{
  "n_layer": 16,
  "d_model": 96,
  "n_head": 3,
  "n_kv_head": 3,
  "head_dim": 32,
  "d_mlp": 256,
  "vocab_size": 16384,
  "activation": "swiglu",
  "norm": "rmsnorm",
  "norm_place": "out",
  "norm_eps": 1e-06,
  "positions": "rope",
  "rope_base": 1020.0,
  "rope_fraction": 0.5,
  "qk_norm": true,
  "attn_scale": 0.177,
  "bias": "none",
  "tie_embeddings": false,
  "parallel_block": false,
  "extras": ["some layers without positions", "local attention windows", "shifted keys", "attention sinks", "value residuals", "learned residual scales", "capped logits"],
  "init": "normal",
  "init_std_qkv": 0.0618,
  "init_std_o": 0.0109,
  "init_std_up": 0.0618,
  "init_std_down": 0.00669,
  "optimizer": "adamw",
  "lr": 0.00305,
  "beta1": 0.9,
  "beta2": 0.99,
  "weight_decay": 0.0,
  "lr_head": 0.00681,
  "warmup_steps": 402,
  "schedule": "cos",
  "final_lr_fraction": 0.1,
  "batch_tokens": 16384,
  "seq_len": 1024,
  "doc_mask": true,
  "train_tokens": 140000000,
  "steps": 8545,
  "dataset": "wikipedia_en"
}
Each number is 500 + 50 x the weight over the matrix's rms, rounded and kept within 0 to 999. Layers, rows and columns count from 0. Numbers have three digits each.

# gate: layer 8 MLP gate, 256x96, rms 0.194, rows 36-45, columns 0-95
# up: layer 8 MLP up, 256x96, rms 0.198, rows 36-44, columns 0-95
# down: layer 8 MLP down (transposed), 256x96, rms 0.177, rows 36-44, columns 0-95
gate36:457453422461537525483584494380510510548425534523561607451475453544396496545490453494617529466500469546572363567543462529523507535487429424449552518507510546501563444575447472421466525540498416387483547464517523505310500584593505526515513483574542457430488509499522490497468534495454529617
up36:536480408480492449492639531430482377492587448543424478440455473570448472440495318493565611519481538574538418573566524561524549478557426478416479511489481567419544371479547434468471544513542541308476528401498541575407511516628428480493536647474572489469556573493450502622438459560378510592
down36:516454445450529386569468515482476543516423529443446637446425558499454557484530504528576527470495465614498479558501440562505430520543447495466488415478582497484453450587505507445407417538521479421478573493571505574347459504521512511565556497513528569473512536428539428528544511552481545586
gate37:526474553477474513550517435388412588465490571530497558505457500466522525546415516489547506436447477512423511586493548575510516359503427505473466521440465498477558474547510429408466499495521446493411587543513419360466523542542457448586490468584603561411504602492532520540521509457480477413
up37:512461526498510518556623467446566499435529449461467448457528656439549538542444519518533475476452428491449551451444479463508452488513605432550548580466489551453589556520511544594493546435515455376439575472526558524480538390496482523480451383524457513522459532654497437536519530514546540502
down37:602441483591468470508605524572461551543494463508486507599477509537434566562506477536440325531513441519551452418491526507503540518509635501565559501494542589566554516479450545483549496418482534452487448544518464483500465509473472428503451441515465483601509489608472344509469441611527506492
gate38:522497591553589501439570483452552488460493578502494567591435539451387561484456486508420563479528444520579486550620541467577596461480505483383440490611398531505495572489505464464476538522563447561414523523557602550434558524543481522507520504439440455546539626479476479479520492483498507475
up38:526511586484490522451480578589439433476472482556540469477591516521610411517519563544518541579449489506477470468440504380494643459497467512539481414446569556477518434476512533611524565605486544449566428384557557525529478463572532483516543549424463502502538449502471530556412545476469547396
down38:479462492569550492531483510445407515517589589480489570548400503598414611476511503538452515509513493453542593526669518479565487496592382444389418497632497472445524466468475452526435480460498430567418570553549512493492506589479501540537474530461566459465548568542435487556526512535468443487
gate39:495439467534422505487561426450452556482538495579533497433431502471454474538470588526536522537566471403602464558534438540571506547529435550474462561515527531420470497501495415459507534428495502375499470530535490481499522587559533484446452534579454526477535628517461549529428390553497550532
up39:571485562534568540524469505538553522578499575484574456466471530452479503449396488540482459514504442407500515486473464559579532497556486483452493491528507619507602549486498429418418484521544519499466538495476438443563466678499515512542576535480428329523523485446472392505513446482475590486
down39:493513398438580401446508524520572583489559439549523418494486465551515556533459556538452529547447598429455545540460420501423522503501419517520546560475606617426544573522461548420510544557535550441462520474473506537544493607552549511523515529504492479506546505503512497547502476551462634533
gate40:517465567480466523502419509460435460476481468467462496507488518489471398502552473442527505445479453519534402512569488464518531463476451557460487622455539556522555447498469556441552489557497422478562490525435540452480577409404574474450421528579445491505487536466551495603403534564426571450
up40:571495569500557500478480540496482494508558519532501470561482516506475591531510542567516485474524496465457515564530456545539474537417583508541445386485526487452488533498442505354460529411573547494408453588526605508501533463575473461467549456489470508552579605479458534476496378526441483423
down40:520568376512460502527554495427468467488511554523402521509481521491518475611454523469473445467629442512526491505460481542504519530463508425443493470616476576449437431423460513502381471404507528427469538445420558618430485469466549521475547474430554512427451515544568457526492418520444415579
gate41:500522456555461533513542456526494502354512489533490573472535579593527390485458479431528527427484464498487413497384508481502512498482513512351596422484435473434610532555498456444560458485467504470447541451590543495455531576519543457609406471513462379447492568497445477425558514438506548479
up41:528424582585398456457457374550479465497449489570423435404490445504386469468486511528498572517542489598521526495550547477479481480475454601471608530460485547603512470510495543460459432501547513502522453528492485459408496501519490498435552527424606462671570593477445503447557487507403441519
down41:412586411440364541521464418406586436498502513504547558438494464507456457457516439479503473501480462566417437563507560544537470629631490516484549511548436421548620539484579475497515513530536562466429492461517462515452475458480437504480482436433539475592588546488467373527462603515576543439
gate42:467505470509562565429532428485423516567488532441555499431575516468450508437400460507511474493526503444523571483453574543447477494501512550528498494418542435594536367514460452481522496504531537488440504508514427504495528539503519548387549465492599502427562437379528566494534501552620483500
up42:490505566528507405513474499517506563547492517512510435524509544475465507481564394442439586584483415475539440522588556579532473487448542583472428545557499580449561434476464515627582543440508533481460422502427424446472468540488442537455524510472524535385520553489564547459498493523551545438
down42:572420428440499513521500492502475554457535466510518454497483464525578477527521511537520459545472407557576470480501384425515552467539494559435461455542559494460595549457512548522517616497510516575512493453513593437472465475456508512476486445351460572520394488495452513466538528498463595493
gate43:460462566501547586519510576495530440476426459498616545519520495549563409540521511445559605422454478503511469412527509500558530421458560489457503537528484515526428511520538512485523560509436554453520548431456488515447463390503500401479443530565416489522422452516601603486402493459434522440
up43:508536479513457452510550454532348525535588531365424463424440564414414539424403440520455499507507454467521514539507384567503447534547407475460470480496512594463488446430516540437512441434544467473482541656502497492494477570437542563492482457502599552424443570547419451471561493496455493496
down43:446602498422528486472380479473520489510504517552542416465511517545523536492443618408489498538528493444463468448462401524577543514537462448523522512565420519530544548587418461492538560539413446462536464402561508435470565589492462484471522428474504550514500426618584457516525480523523525503
gate44:533585505497496457506496502525609493560460494490501534535448489496505560408494492523440495577558470542440494579468496496467492500586511485483540502515518489522455504480541528509517464476496535540509477575486472460540454386442511485506556575440476542474532567442468558497516528522479438522
up44:540470545541561506506503450499531476497555517532482514493504510444472558474561480523505512510541507446411502505529496499490502572504481529567568480580521511489489506542482512478514510441514503512447414461410520541568495486436432528470458547490491536522536427531406517483502523486472411445
down44:510468489561562541480493518476393444483549544483523474488495565556515454572458485503505472449490475506513521509474504534488541461473461482475497475464449482544500448465479512450476513551439451468434498538550450464503543586503447505461530495529494461507448580415536524535476448506476497532
gate45:456434519410472521466511445483508520526519526482536481560513534430516494605438493505543463481468459503531434386380437463441478552515516501504508506492525488523543485519434509497485630487545513442637511517403514534489621478589471559494534468441424483451490374507517396509619469484512537500